{
  "num_hidden_layers": 20,
  "hidden_size": 256,
  "num_attention_heads": 6,
  "num_key_value_heads": 3,
  "head_dim": 64,
  "intermediate_size": 704,
  "vocab_size": 2048,
  "hidden_act": "swiglu",
  "norm": "rmsnorm",
  "norm_place": "pre",
  "norm_eps": 1e-06,
  "positions": "rope",
  "rope_theta": 10000.0,
  "rope_fraction": 1.0,
  "qk_norm": false,
  "attn_scale": 0.125,
  "bias": "none",
  "tie_word_embeddings": false,
  "parallel_block": false,
  "init": "uniform",
  "init_std_qkv": 0.0356,
  "init_std_o": 0.0046,
  "init_std_up": 0.0356,
  "init_std_down": 0.00339,
  "optimizer": "soap_variant",
  "learning_rate": 0.00701,
  "beta1": 0.95,
  "beta2": 0.95,
  "weight_decay": 0.047,
  "lr_head": 0.0136,
  "warmup_steps": 200,
  "schedule": "wsd",
  "decay_fraction": 0.597,
  "decay_shape": "linear",
  "final_lr_fraction": 0.1,
  "batch_tokens": 262144,
  "max_seq_len": 256,
  "doc_mask": true,
  "train_tokens": 832600000,
  "max_steps": 3177,
  "dataset": "wikipedia_en"
}
Each number is 128 + 24 x the weight over its row's rms, rounded and kept within 0 to 255. Layers, rows and columns count from 0. Numbers have three digits each. The size before them is the row's rms in percent of the matrix's.

# layer 12 MLP down (transposed), 704x256, rms 0.187, rows 185-221, columns 0-127
099:134164156140152135120133125102112132158133127076127121148112093140141144133089164159150121104104171112109163135133134158110126117123112138145156132131115127088146121144114128145085087150129182167166141079115102169098091141082156170112136145133146140135121106116133139089158159082151120131155105126169170152142095169126149117112185112129132096130169071105092127128130144139127155110130
100:141144124115157180099124126138160112129114118109099137098091080156142120110142174146105148142109157131151113138149107139138143080098127108151127150163103086134118137091133151135085140120114115115092114120164111153088117126110143148129118145158116106123101189170125143088114092108150124146153157112144077140142099136135081145112095097130096132112140127164152127143139126121113085121066
097:098152065144119152115127155102169116122145159131123126131121130139110137102149137111151145112094092129122127138136112155109128132163124155159085107115078094083100105136144122112133140180092125163155131128119131167138133086105128129171167165115077151111099085151114145149110108102073127114182111151126114102156124134162166137119136161105134096107169116083134125169105126129136112098121
101:119108152112116110146106116114113154111127137161144132123132129115154118107124145131102097144141120133137172106128149064090173147081119143105147168136114139109125071091091113134150131102123106149156118144118104206127185110156167105129131133125129156130109127141152153116129115156078132148150096118140149136145103123097125142134125084105115151136170161137127146143171152132100123172116
099:139119131149148113148134109122104096149138088127125120155161136110166149176146164129140137122149148128114089117122114111103133145115100144121109118155131101163109157127140153191134122096102091123097096131141161112127102142139136128107136087132081152135137083162110117078108101095153109099158134135115109115125101132138112135060092149096127149129111132083116102083141155101090129125135
107:168087105107104114130129124100143141148111118115141112112148130192190133152100117083095125140102153127112143120119150121109122128141059110140123139120155146108183169113123140151152122133075095155119152162133095110097158128145139118146157156153141148119182132157136109096170163129140125095136120097128102163176133106127096140105155122115106160122086145143072104120129127135146154128137
105:104112107142123128070118158112119120098098101138119126140090179087100100121145130143127126069159123113144102115127141116083114105116116146166095139106127130118139176120157100156152148139141166105135152143117161105136179118136112125114117110125142109119121116153105141079161099102108177113105168161166133114144106144126136127133154153178069137145136114103128130143148095139109105133155
103:155163126141125137156063083129116086112132139078143107142105102105117123112157118107138135124148132128117145132115087102128123121159149128128195117129084102135132135139116154136145146157149129149142123151147144145118141112145094133150104115153117099136148149181152065121143102196094137135138138129135093117105113125141103143105148166120116084113167126153153133130130154178091152118130
103:096107141123137086116132094113174155105124100114144104104149080068114102137117140087104124142157106162080120164137106120141128147093105129122107097137121093137121130092178099177137156123136142176117097124166130131097188136121118135143128110138137115125121122176110108107127127111170194146122115119133135168117127139138128125113167100113104140150132116123144101162103117110151121116129
094:099153161164093121156127131140158088097105142051117096107085134101143110114169132130104140172144116146141155139127123088123131115167138122128090137113092120154118154139152108117127127125126127145157139128172157109113121135160120125160100107128089105151112147124185125152090180116172175132145114132084131110148151155075109158145088136093129142098106091154136139091194129127169118121126
095:102129114141164155114143140082110118142140120125104094125127090153117132106132116143147099147146108164143118125099119114142132126155165152136091074144192105105113127140112120112102100132109123125140131127128104154092180088117099127115141127091129097164141115083105131177149131151081099117156113107110111130136125165108131109089128128135127119138111129113126151143117124110140108135113
103:178177094136136135102098145140138154148145099110133127145098109111111176128114103131128124120097145098111139149107095156123119120080123147162148166118138108119126155131115103111154122117150157116121141133146117142144116073126165148134137132166150125157166101093122155151160124089135146152153158084144109133142157116125100144113134084122154077140142121207195143130128138162115157087172
102:146116110151126104140165124104148107143105150148145161145127126134151172127121161098131194130114163155156153134132132149160188140155147111135139161131147098118094146100108132113096111156163146133108123110088138136137090141143156071142091129109099117130161144086123116097090145153160118133133139110105143130187109138146151131144119134118112160139101137112121086144176131114119089132150
108:102139119111090105130124103155138104109120117115146142120132107114114163147149152129099122130139118168141147114132156138128116107154122144081084150147132132119122140108098158134090152101159120136110118137143112151114090103113114129122105126097129119125158093163099133117127179154126133131149103178124183140106149167150160154160120159150116109118124109132095139132150154151085114132138
093:113129139105112108134106129112094160110136071077118132107127126081113125080123121126130148121133084165140124149127143131114131110134144163167117142111106084145135138139122166153125118144151125139132161126145118099157132088116115134107121053111120115145075153118143129156116164132133138128123129101099105119119128133102131164186027099102125093152100124124123125102132108138135130147094
096:140135132135087119143142109142124169144122109141125099119114105129119094115113123110130100165105099110102138121146157184120080128154124168147076094154101178163141125123142102132071101139143130099105129109121150108142116099117117144130146126080121100127138155092171160099127132143103161114083109153113149123137142148137067125179126118125114146137103129153148125140146164109146153090108
102:158139171147118088173146119138145107109125140130158116171186097131150100113100102108122131148115149115093144140147147137099127122148111135147158141129124103112141100158153134133113141105136106113092118149167143111132115162107142124172100117127115149149117115120132166169144143134120123136099125110084093138132083149093144109170107141156119118105147176134150182162091117099114154126177
102:085178127129171123158098131098133130183116137156181117114104124108118101150117127140126117138141099138117143169129143118180144094132086114167098150109116118101166122130109084132104170161137102149156138179100141111124166137146084142131100122140115132135109136117117143101111107123104104129213140099104147147144160099147105133142061115119157127080106137131100137116091119159148104132100
101:099109101115155179144085091129126103152124155088093113089163125146144116105081140133121117126099169122141117095125090130164104141133107132108092111104094127134117079132143129111155159112113120150148138111070121129157156174111138137148153155182127149079129129127117135163118128113133118155110162115145155161096162082097141095130113118167120109110142143092098156174135090104107169108106
101:145135131139130142155138137120074068146139157113163128123109110110145103136162167163131110207158128118109111082121119127103113118152139131159119123120134127098102107122117195124125106115142142123133126097130144109139116170094148107130118112105139110123154134092090152136138096136146137097136107137084100127112166121118094180127131134111129146114115088165105128140138117133112056177110
096:141123175134147138152134135120151176135150112138097127111152085133146166137176140081085119098153116088121127138153110110135144140105105139112135146178190129136135102163116151089132103135117110081122123140110117122130096152144182113140130130097092162161125136123156146102151131135144160133088124140117110149093154115122135155142135079131109161114136109099154111088151096146156146120108
101:114083100131160153119156162098178142152143106102071111140151143111128117130134147134075111128177122144128144106157133166151116111081156076138116121158138111088126119144147144154088164125140176118106140152147169093149120139150095085179132176143158147139149144138141116139122147101158128114107109164115146162119116135143138068161123110153151143105147156169097104142150150139143101097137
100:171154096145117159072108153119142145134124168130126141140120118067157093055140176151130127136160155120160092174145151116138133099120125145105102101129120114107158129140134135081153150144163123155119187128163063137148119058133141104163142117093091133129134096129145095131088139147148185126116106099173125139094088117145153131148111146111100128117153124120095102137109144158140113130134
097:146130117116106126130164151138135133114158096152125150141148130104159152192086102140144144146079114172120150099092107160120128089110149155159167137175132134101112119128125142150129095166142118127118129142130156135108163169083110131112119116129130106147142117128104105136102116129141144107150075105115131154126106074140159149144140130112148177097135103147133120153110112161145160150125
102:153112168135132130137135150146166118134136113154122147117140103130135156147140119143143097124137147124097157143076126129136140167112115113135084148171136086151165117104119122058152123134112055142153136164143144145113123111126081135147120121095111109102134154141156112118122176116078093130171131116118107078143150088098183128096156127106081128141101143124107116140167152120125134130096
104:142101104134124108136116160099145092146124153111095162099146127094094095188140107086135133124157129160161106141169134144132095138117165167100159172153119104125197086122118146119144151150091124119118157113124141089184174128154091152177145113148129137149133133152120092122098145095129119132152131125114133169105173161156143115132152109157079109097169126130155134117138154126127092123119
100:160147177153124140123123108167130150131157150129127102149125127129155122112100151107133114086150081122126176147125148122152111101144140153108090164117117120165122125104167154119134137103130127093135119153113132061115159129147124142163095171146118124158197131151154113127140133175114110120157105099143121123115128117148098182085140169117152164115183124154152173128135142101111164181126
094:146138109151115128132108133116149132126116131098101140162176120141170126119149066165122124069103170203097154161153089144137139139147119145148134108119147136111118133124125121136101119143115181149165128088126096117160091136114110152148107146128174154092178093100097098134118102150133150143180154114128123113150120151157136112155137109142080105120119128150122100100107112112146129112183
102:159119120093100148133173120132150161087111136139137110107127120112149161086077149124108088111143144118164154101128149111169086140041150127169134122127128147134119165081141127154090106102123109141123119146162128147120120122166166129088133117136161143170107128161164138133097104128143135114190117137149147110130150128141067116151126137180135133154119135109111113144106138121137140152109
103:145142118138094146117112085107116102134091133119104126162124143144096098138133086107100121164117148094158110138130132146165130133152079107124064092134131122111117129124085148125135118140140116108139113162141091092169137136146113139172125122103116140094110124095118163138148186150116111121123148148141118140074100126131156116115095122120133149130150151136151106091099131168130182158173
097:098117144112114144163175127135099120149148148170093118153150076111115126162151130134140102101135109144087112122141126132133121120177095144103093128144109109071157134132112125129148165156142167145091094135120104123131167147134093165093108127081145106130136162098117130120131087114111119117138146106141145107127114102158182123126124173125151133137138093103110158091068131136171136123118
101:157116146129115172110090096142117093126141142101144113131094120152107147133094174140103100161113154146133107130098127123129164125141146113139156128096105132115123108124115155087165118089109157101133137093136125106141164115114199153139172128119142116134152132106092138182159166097150095156135118127055116144130065160101139119165175111135144079118118128114101146169141085124109136149123
098:127094121144147106138139100116122115132130133129167131081150145118147131111119140143123146151156140115096174100136132128166149127123126168082091101141125110128122131079120095112086115096118136179113148122145104135081109146145101122058116151119146144115129135135138130092150150156142124120126095134112133091102122060073148115120147136102168084137163134064132144102125138157154119144125
092:085122107136126153110145107154146104113124084173143107131100139092155197151087101147132101168078123124147107105132174127132096182104101096171099099091135141123151171118139117135135160137103127123143157089154134140076134125119096130105163131151165135087124168126084096130120134139144113125146133138188189107127133114110126156153106081118121092117117103149107120177128115163157138131151
099:093114141121163129121151134073157164164118092117128142153125128122176128123116132168154121103106152146111141135166114193105160135146118072075126114070110145120131194123117091120132116159127153151138130137139121146148140146175150125114153093157089119163129104148135134129119089139121115108116092130086132145118164134115145071129159130102128149095144090110106129122143091102131144110103
103:157165162121153136139160151154125140102110144083126115155118130181172099104152098095108124107110137127113169144156140112118127101163130069094097114143113169163126101148115123103110128115120086149093127138120084119127138131087113120137130142152133126149093150126094146185143134113115100132137105118128120130097169154121072097151112125188132137128118146139146117158154111140162115105151
108:133148159155131121152108106138112126170143135130106155151110173116139168112116109130100138129152104119146110153144152126114122081118163129139130167119138116128126115146128167138141134117086137101122073183081154121163114149163146122101109155108118118127119102106121133134137114164098084152147140128083106114132127106104101120120142138093167102152109112129132113153104161085129122136137
# layer 12 MLP gate, 704x256, rms 0.185, rows 186-221, columns 0-127
100:158087121089129130135152127157111135118142124135092130126085160180131119146125137116097125107111144120139102113115103094131116114106155140100087089138116123165112118108181122138129076156151110146135113133112164099141120132109154146116187128097068111110090143153105066134123125169124134108101164152172119117105147122169089110158153153142131144147164181120148134127101162113100141140103
097:150124049136129144111174176120159094151112172129134119140135122148144147101170149120110125165081093169169114115154127122139101137119102121133164113140094114110152124116134114134130152102138126102159123134089114162124137107114104113146128129139150146166148084150132121125128118139100112100118075117138137146114123133095128128136150133115114170156138099125155131136107075142138130155175
107:155138158102127112180134133122163157118128139156142117144134131135145124109118096181147101135129135145126143148096118158156139105139139190127099115127150146115126108173112113131102121087119177151150120125118135047115122133127113127106133139132119113113146136122103148179106127065120138118153111153152139174147118099131079183055172137144147122125091083108182138144119135120147130126140
103:131109122120104143046148095130192145138177118140107125086139099147115150130104100118125114099103139135157106139128061106125122102154126105144128137139129127126169131128120121129119111123152174122138147135138123123136109128125097103158117187108127134112102181129152115106100122157113103137113121111068138129151136160097089140150121136144116083108148140138121123166130139113159146164167
107:164150117111109152109104137099082109099097129150140100145115129113137063121100101117104185114141159143156109153137142107168125167145161101071137101160120121158152179113098104110154140112118114153143101139127102113144107116124132139140136115081121110158112134146117113089128175133142090149168105128121140107167099164103136093122097131140142118157135134171159145126138157133109157127129
102:123169126140128136096141140114089115080129135157147151166118136106117124120097110104125133064137102101169137122150133123117114134125122141093144109149092087173125133128133106095159132166116156118140133098134105102095178161149132175134138161110131141115117115141136150107078067106153136119131087123201143117148152092143147098126132130109121102139114115103154157149124149177108159139129
102:132126115141090146101139124109144154142134110131088105167148139160147125127129118103109125130142165116133134140142136173177138136119115161149132126186134149130179160100091112141118173156099094095092102134134139126163119143128117113157148131126112125139132165141152109093169103095122096090125141152123149111141125096143102130125147148114109106155106104143135111107144103135160139149119
099:143164142161140125099160109141172158141161137106116100102161116110133102131118111112098132125139137119120135134100133127152102108094127149150126113131142160167157148100141114125146134145107138104167121117125121102092176157141090121176135152070151151132092106143144152105144112106167120139117089081111145178133176134130107128131130106104132122156111149120141134129116164117071088130122
096:118118146157112087115109153111162149146094111102147085124117132124116144141154116125099185138114142152125101116085083115121133097137131142085119096139154124142087122122133119119107135130126134095165114138095158097160130173173088116171117142145166115135131147137135113091141095111103077115138147146117161185103125168158086110145127105150119070142122125143141078153122122128138140136154
097:094155165114151136098105132124085121115100105133140154125099130141117107136127103145114099132126136134090106138119083086095137138119096126123109139135157112165129104116142125099123116103104122162185120161130152081137114135118124126137115189120135146110140126157113104109149139121142146117114145142139133140158090133111079134070162139134142106098127118157136136141127147122126115100061
104:117135114136164116115103118127111096137126138059150190118137120073076130124113140134155147139106136137136117118090149141145142107145130168106118149117131127137129098145143136103119113128110065128111121142128121128128107108128097125138116128127121125132151112204119120099104107125148154141179157083114123134146170141149129131116104163099136108118113130104124141170151187147117167144148
097:109154124098106138149164116175101170115158109166146141144100107134176120102150137131126137132184130172136148066129097088154085140120200133125106097132106126129134134088121078143106127133146120151142120090112128168136131117159142121114093126115115155149132108127142170155147119141145138119108145122176152115163133103168141091160117112076121125149119136142132121121139139116114136118120
105:125127131162099147144155139140152154077100129117108110102144128091094104145119091128114134122107188092103150142121128134152133127105122124134169101144135134118089102121148054106094138120088148147102151111129098091148136108118124126157156142105182133113106107109154098109148156096125105094143105082113150144133102166125139130082139131115125114114117149094170125107102140116089134139125
098:112164113148124152110078157134122102137107144135133115131095115127126156117110114094133158127090133092115069113101094111110120106108096105108181105097148138121068120179121139136138135160167140176127100153174137129111127140103160152140121138130164095110132140112064139116166166130102079114162156103127130096137164125123094100151116118093126147133105115075099131128141129118120113143148
096:143125125144101137089126131088082145150131112113139104158131144093177110145103139094117101161096129139143106109118118168111144141117096181113104099133149116117120175131110141155100106114150153127123138139094130100120149130138129121130150157118126153091128128141148171134116137156133115124134111108129155180121151080110138117118122144099063145121140132106128146147123161096134112100069
106:116138152141092108143145141066190127167159128129127143160091112145133163092137148147157108106154133123128089127122121086128122112125137125128088147100127120135113157134139145135140151124139106161167104119108146117160165122153093104154083128054151122136085116133142162144185067073131108144102123086146100143139149126143092144102160124139150148135136110159152109156136142169131139161113
102:125122119127105093138123117119115143112114143170126142121146161094135144132117153127115103143173125145126133119076141153130169139153131130104154086111108122148146153113147112173125102146122084144141162155148149109167100136093150084147139146150106107112104122162120177115182147123132070142103171127098152140158103150079132132094175130081151166116104122150127146129148147160117146141128
094:114147139144152111130132164116107122110121123110167157118148132109127127096116126166117189121167099119121106102108137181144139096111155133154176153073120119167138158111133089130135144159112089136132124126142090159091092117131123150133142142106096106072088157154112112114157148139111113145134086121115121083100108152095114165166143132118149118118084098112104134105153110131174108088133
102:131168151124131113115143114097091133126166104181096077145129145170111139123119099116071126100127136168107093121103158107117156162114097180152126133129136117136116119112115095157117109123128094132130137127167094145151146102129142075146126138126133143152098144117130138130108120116152119095140168100127082170081126157111152119106093128178142134151123102108152175127113115096134181116110
102:150167120107108083132143095186135144111064106111145165122118123139119128101104146098091126063108151099167118194135124114147133061128095118133129101085141165118157143102127141128114133073093112132179151112124142133128104111165122137129136128160121131138151155105140125105141164135102143142126134142114138127112169139123117091111144144127131149079127087123127110125113117127116138127126
105:118157139146153168144137169100129125121115130156126100127151093126117104091109127133106123117130133131168138149125101104157138144107147106138120123116132117132161154125101107127130113104109179109092051110130118082131152100113106126139106120143105156123059134158148125083159108198130124136111160099164140122168144104124103080177149100118117138094158112114144117146180132112098126149105
098:174142134114114139104146094140122100134107161156164131110161115112118185108160095148114109141099171166172168140051107102086121132126169103152132154142117140140126087128125113149135113115122098093132123159139099146150129162130177128126138107105086131148122107084066135100169153159127160142146144121137106123165151155112145132115176159158137124131146135128104105134154101108096124144125
096:129105134168089132093127158139098121079139145146103150119106103148159123155154096151044091123091138122157113102133112116122119134154149139147124136169113137151110144119115150135114151166138096107135138107119138154135131102113131130166139126123106119157121100149160078139145190158149112156060111122096093130137138130148091139149125139160111072112158149137159113113143137160099081130114
100:123163143141101165142113091151108144081100108152145139119159141130135121119142162117155169130129138121125207143096149088100169149107132146119128141091111118104140113100138100125081108137156142140116117153135112137134154102173124130125142118106128141086127146142097137148107112126122077092139127163143116123170100117119139148136147097142094164181114111099148125101071183101132126128135
108:142147131123152122101082112104169137106097099118118135156071131159075072173110104122143141133139129110118126131118170186119123112141108105114122155112154159131140124154155120128136140120133119141167105140161139134155147116088165123129099109100132118127082121180130088133170112133145130124136158111145144171113077123147139107063102126163126130051153105156112099135205165110116173142139
103:134141161125132130094127134127106156111097134098145131130122155129121101135120148110137125121118103130140152101108152142159116069114176118124114115094112138166152163142140132145127118189182140157140124157139150140067144128095116138144140123151175105108117157140159088149131120158139113100149123091087109123137148176112115163148121126119125159132179143156115109120079148119083138151117
092:187146151145171111157109114106120138130111128158167108124152108117137083108142140111102145157112129123123083123135129151101126088112091108152127141150143114135115095128108117085128130152116140119126133100134080136145114112132115140142190157178098111152129107112147125090155134142151153148130099134147104113157154152135144104148110139131102100126110077067126139113148136111167156091110
103:137124099104151094088138123128137111104137122145149121142134158161115139118148182127111137155156137116119102135120202126104130151152121185164162113178127120135094107148070111154156114158129106129116166092146125080111122106130126075144157136132086068095131110188135117123127121134115122098126125097123131138101140124128121145118140175134112150122092142139108117147123092142132129136152
104:128140137132128121122138117124146126085134127141135041142119153138170099132144142190187131154143152170140097136104177140134159126102134117125133093172132132101121081122150082134147119095100161143104151104132106104119112109146125124083083124143096110126162152167141139096173083147118121129151118109175117093107138108117141136113182153120093134097086132142074142162124078132136104147135
102:130110144144096123095104162113150090178136095115130137142098132142161106146154203142098107138103132111158161150110126130119079113154127101151128124150137135115103114106132112133109107146093145153155171133088112159123176121129126120150148138136162093106131119118172101162161105121152124091121134113100120157076119119120139086135176123113122153112113142117125097113131121113132101167115
100:081133149121097136110112170115143109125145093136151150144109133120113138140151107119145142130104098104089119159182160077140108143135107140109107118127147142136101131163098107139110129167128128150157140115191100122176152135131088157139145120136131138159113139136156111130130134104128133093132153100089149152103116100118156159115179118105126129176150091163153121097117110110164141146081
100:123137098142122097089155127151106153112144098185127121148149144105154120148138123116119145138150152120099154120160156113158132166131132139144069137176117147131126085077126099075123138094131149157134133115135111101093117112138137116058154157091083130101141108143144097124122146134170113107127154184145179124141154128111106121127098165147133120137143085083139119133093140115152125144102
094:148107152136102157150088134141153150144151093118130150154120114102156129108120101105091166182146132153095109121118145143120134119165076142154141159127138130153132105139112163136108122169188141104120139138111112117143112138112142146103113152134080141130109170060143118126130140093159132109121151091099138155131126110107144081129158147169116099128099127186146144126167129176143182144106
100:137118164143102139107113115158145117137082114139145139169062137132120124142090137150157136158126147100111129177110116089162161145129121074121143123173123091116119119122106103143156137133139125148152206097063116123128153145112150141093132095146077159110152133167101165122079178116181124112158152181104139136160145121105113123097067122114171153106167118154154130121129115151132108113137
103:121144137120098107139155098182150146159171146153094143126088127142187138149133139139125114126115150155125102147092138140078096103100119147148087094102118184112125161163149191182139137174135161095128171128149124148163152072162086130140114153090127105116106101139097133181140139110136119126155137106182132131090144132150084139106135082067146128160106131131104115157100131103151108104120
103:066155105142101119150140121143142071149160116145139126132088093093089188128114111155132107153128157131166163124121122139146084151114118138138143103103135114122143101096130101143115150162122098116162095132159121176089136137177118157126102134119122154097107148116098168143184108146099110129127130104120143112123116113126099137105121110158178097139117112132132184160096126147088128115140
# layer 12 MLP up, 704x256, rms 0.195, rows 186-221, columns 0-127
100:113129115174116130144157141082150131117139149125181122088166111155103119155137104145118120102142094156136161137123127153122141113142088134173159140165144083139172103116147135091090134093111104133129171151135136085128121114156088129169145127107132141163157138149161150120113110126150128110102084149097168152139105154155128148138099145137131170153113142116075123144100117129123079146103
093:155167110115088120072118111088147132159153117141101156143124163173113162129161146103114089155150122107149167103123118140122133139113144117177118127114123126122089144115185113155141150148113079130101135138162106127135097066124140100116110146129151151131119086159095145119083126127136113140119140155156124127132110120119168155158142114134096192112130109140117143142156128153161137135187
105:135118092160107138154122116139171153144138105139142116122096136143138152078105113110092148152113104090091117110108136107156098157149144138103134165134127107140067130123130127113133114078125087112108133090145138157153173139101160092115116106132122092104169161149100123107185124092118100116178136115122142126126114122122113099155130105144148122129170113130127127145131185094092156096149
097:095138142084170116133111098105118114140109161110142102193153142119124186145122151165092148128164122167102110092125143145114108123092123098132105119147144119124112142108182174117080136141112092128128138122099127149129056141113175172101156062121163136125147135193116125158126127097135145160124142108129120119120081106157119100122074104141154103132085119129152143102116182117162126106123
102:119121127137131132123135073102099064142089094115125067103144191145152093126114198139134095137073145147138118145182124117103145136132146112147115122134102146143117133166136157127098141152142131127123128170090108104084149136133135102145133133165119117165121120148150150116158100141154107103104095131118141162114173144148137075123127150151161157129154117141108171178155167138136102068169
102:088195135146146112134089085125183114187097113120155112121123102114115124131106181125164149082152099138081095103138116147143118118119125082060127156086128104119142156147111100136089170108138117130150167104109114104135146109133143122118108130121162148136135133117141145127108147099160072075114150141117140141133110127144138116131113145138121155126134082106092107131119167120145140096112
101:119124121118140082132107131143154131121136150138132105086116173156115105121171124124143135104147088105119119188141159124069110105146087158122147100066141126111117129137110129139137107112141150134145090123165099122120150076081143140086139189145161141150126097129091109126141107153155116145075125131137128137147160123140067072148099185146130137131134077146115128167104132124126070107136
102:121133136124103115133122131108140086142126152072129135183128108154136147123158147153126103125113116138133149100089090143167141112097142122128111118101140091144156140097138141112112110146094164126137175123109106104103164162080143115114135119141177110108094111088117106112135163087167128112137106125099088138130115143128130135064110122145102138122137146124139090125142126160091114099159
100:160085121131112146127159148174105153157108130135097120110132120156138190123151139121163129128162129128109138104181138120119097138175114129168201148119140145147162155104160136130130106110141133162125098125106106144131116137117136133133087116184156135130170080132167121115145139152120182126120118137105097133145125114134102134114126106136127161125150083111142156119134069070117160106130
094:158136165178146148116135136094102128135160127113149139179067083107107113080145177141094122156120122167143091137072115103147107144133106107120146093153148146117120070165118115104170117124117160157098075120146122099151133146107127113118100151144119167117106155133155141130151138144092146118094116151092126109115128098109128135115131169151147129074150150161177100127162168124119136094142
106:126122179151108127118078114144160136084088192084086145158086123140153155144156093161177135131118107125129130126098114139110127082151137163140140142147166107099123119147125105124129095146125167136084132092162159095156127101143136138126133151125109149090102078122124149136142113139105149155120153140103104127111139109143129163097142103109120135129110114139114119142151136110095187083063
098:109153096112125119143100104103137160122094173123135106158124108140134135152097094092151129141069165151106165190120151115125123133097172129072152142113141096117138092133107112129131112138139134106120147174121094180146123141090084135102120200143121135147092126159100111088121176121126127127165120092115122120151138119196095124122109121118098143123124128143133130084104097177129122124116
106:124159086134119141154099118147075120143136095134092111120127155129121131151171154124159148092109125135118118107136150150114174147141116104155189113140137136179152172121133161082135150148137167131112111123121151151149103099109109069122137085104131156097145067112130105092116148116099127120118096162101113149131141151159156083171117155130173136143124117158167169131126148123107097130085
096:159124130141147165143119091116100151147102113136146138149144122132120147145126107164124130115122161093110127143122152144152177129152129140144142106139121096142133113129098119150117117131146109108095170104148102140083137149095166161108074157162140133108099131131158086128143121102117146127152091160135125145136144115142086113143072152145152117139093123163124101156102106167116124128143
096:116094135140153113127122157147165149129123128136113117118150079129136145121155139108099122098147154124125106097146150114140125096076146159125123173115138117155104128104137069116138134129123107088129111095137100147112122141133085134142071106177157130135145168102138127103116136135111146120114136137156088131128129101104139185141158115098075149094174128140175113169147087114132142102123
096:143121157107099121156117144088102108155125150156124165122105144115159092162097127149164094122116112132147133100114154103071192120115141140154091168144097107135126109131099100139121090081119124115101087130135135120106136168130148123121125164159115069081133170138146109143119103170129157143068111153184150134128139115189107148135124135156142113155123100136125164117119126128141145121122
100:112138135147128131125150117144094092122126110123125120137141117111119123172150123132145143068126119125103145176160119117135120130171098147106148142130172113089127168107084077180123136125120131098134162134125120190157114100135141102126076161137109102104117136125115105137153200120080152083134143152138134124127117132104122123146105095119134131113108111146103097133102108132110114077145
102:103123100141139120135131153155110144092151124090134136106134136101162126129152104153112156074128126137157118108117167126160108100170101080120113125111111146118131166144107116157177115127160108120110116143091053094149131095118112127118174118091134131115174114158137111111148076130099167107134128112172133109143147167146172137111136168162127132094112122136115177112141127125144146122117
096:095144124110115106118126121153121115133158125133149099113119142103139142117151152154136138137114140128119126158121117123123155150138166121164094104153123158106136142151127188161122090110142090084169159125098135119092163100108166114109147096168143130109119098127116139138152128097153126186146155116096127107128133073170157168107115161155116115128139121151123095096146079165099106116180
097:080110142115076100123139106139113089113156156102118126115136124119145127090143117124108167138141107117128137099158134096099112107104131113115119150088121125143083156102131145133134125127160117094113143151154119103126109160160123109130194124113080129100144084145091147097170145081123078095098109134074127170105156127133143120150128108162131095097152138123169159130142139114141113115111
101:121168091128120132133164167108155142097172115150101138127140143154140120131150123101125133115163154147130108128108179145183118124110129107125097145116190100106155160127146135152127149164118106109099107152135153143167140170137103095118133125126117157187135168095177135165155127161117153147135116118179159101100106130126177136152121125139141171143107113100102126142139118114096144135121
101:101141155143157099125136156145124172105139147114172124101137133118145150147125129126116098104095144124097132124119143099130135098111128121111125071098119094126086153110126183164131136129152163077141113097145119153118086081142112087123094153114144105091127121116126106149104105148123067124110123098145137075087152114125123157144101131131133093083105137179112134110106082168123095107163
098:152192133120119130140108133147090154100115159105079117130145144158133134128102124123141099122171122129129102139142155144157132169131128140117155131173174132131148161129172182134058100144134195098161130090101105087126154113113160136132108102118145144141109127152131161124131113105135117152159129140147077143082185148115095153129123107164112123152166159083163125135122139115134139113074
093:138106139154085164193105118152123117131135173154128128119135101171086117134145129145125135114103116142085199096140113135125130095131116079112121112144096128135141132089129088153146103137128133151127112162152153123139127088095105143142151145139147123141136115145138129140134072124118097129093124164107171119159142117143129163124152113168136091152110122144141096160117141121131093092100
103:155136121122136141146159161113080147110132145119050102126113132087138153123089155135146133132117145126178107095124159159156091120145174120119155124172094125165082128116103157130120137107141137077185133102127135106139117137096144142149130143138139159124146101103154114084129104160144139160133114138127154129123152138171096137157185134159087118136114129131120167105147126139146080106116
100:117135141126132128112081124114114131131134171142146150107091089106158154113117122158110137152159154111132092206113132158145133139173102165119101159117095143177068113103135138103163105123112136130141139152148126113104133137131114149143114139120105110109134126092110130142131106105148116126118105124138142105079090099126124141133104140135167159110146116138093143104139117140149126132151
091:143102112183139119122134106145167164136161138163124091134123106130152134144108126092156125117124094148136111191112113117107136130146126157110131136179085116108138112148137091114109147115142141146169133133090126152155146122088142114176140093132138131138124160121138114137110123152158094148128150136112104149122157112143161106128131131116128160125153138190121141131100122131116163135092
102:114122159155111149137160112095137132104134133148156125093100119119133141105127123116158084101163092097113143094088121118179157102142144133079133107116113161163119114131111098132108113143137132121113105207121151163128123137151139126088142128072152166153129130087165124160143107150114124128167139111075112143134115089147155110141096152157119140144156169107120141139117164102140138138109
102:132149119182113110169119101151110137114119091122121127129193155103105125147101095118160061141103103114158176129129150148154139140097118106127110124144132126078136149129148118133105137116119096142104116184122118101150125108131147161125105133121137151169154135143142124092136109113131131104123137187114144156150101105115115112098129125089137098095091111129145132180122125127155080130124
102:137115119133119103107081138124069102153118125175078093154091066133136168097147156166095131159089140131115121103156119092111094131143098143177136105118135155137132128145160149152126163125093131087154146116066108116117137145129122142167131115077112140130112107137163167120161095086164132156155153112133099159102125124161116092171149084130116163110139153145121137142163129109133103129131
099:126151128090116080107067107154139097122110101101138162099117102106139118137090141142136073156115115119113109091087144138163111120131141104136096137170092155132091116179094144110132126132132123145161109142110151159135158147108105145088141154158097084093134093124176125128163104159134152140133108111043135144133106120096087130129141130144144087141154107149118141143117151108097149143103
099:162157111131131117153109103122117131116111167108110102124093098099120108161128115106145117186164147162102153103126150135166188163116143092115100127176128166105150100128106127094159113127144120134136170158075104142071125126108111122101134174147080114114115126156129104120101137160132121113127098106145136136103145130125166135095162099166122129103137119104132123144130131140144136151142
100:109107142131105136130129128099136132130159122099113155124103142176146089125168134137141112119120129051120156119120124144114131149132129149115098109138161120125087128099183115125111146114099145153121189117109124169107115140111141129121151089133169131136112093157106117152086146159099081151138130136123153108136170124102156144097124125123148109138092113153144143158106094116047056114124
099:150146153125158107131135145115119110145133103159140083140127075134102067113146161106161090150139115157150171113102119105126123156120094101091148131131140133124169127140158146113149133121116120103113123133083102146093170146103112100151101121148110142110103131138183119117107149150140155143119135091133148126142129080137113099144115161117146148132179159087106161173148125116105108104147
096:174135174130127128116085136097120141163143124111163147098128131196168113121143092114139125157096129080121130124114085105131178104136136111096124125109123136134124127126165138115100136112098121097111121124127109112096148117100110125143150188148125123137128122169143123158159123112161062126098138116145132106110145098116126117130127111160110120104075134093154106158088095140137125147176
109:130105135141117130144161117125137112108148135122090140153137123121086112113089138094133117138120127132103147122129142145137126158122156143160147158103122140139126123153116117154155151144126143106162103137148133130176124126132102113131091164088161136146161136174087095122151131108105093129119120127117126124161171125154136103143141172063172109090139163162086097075123128151135108137112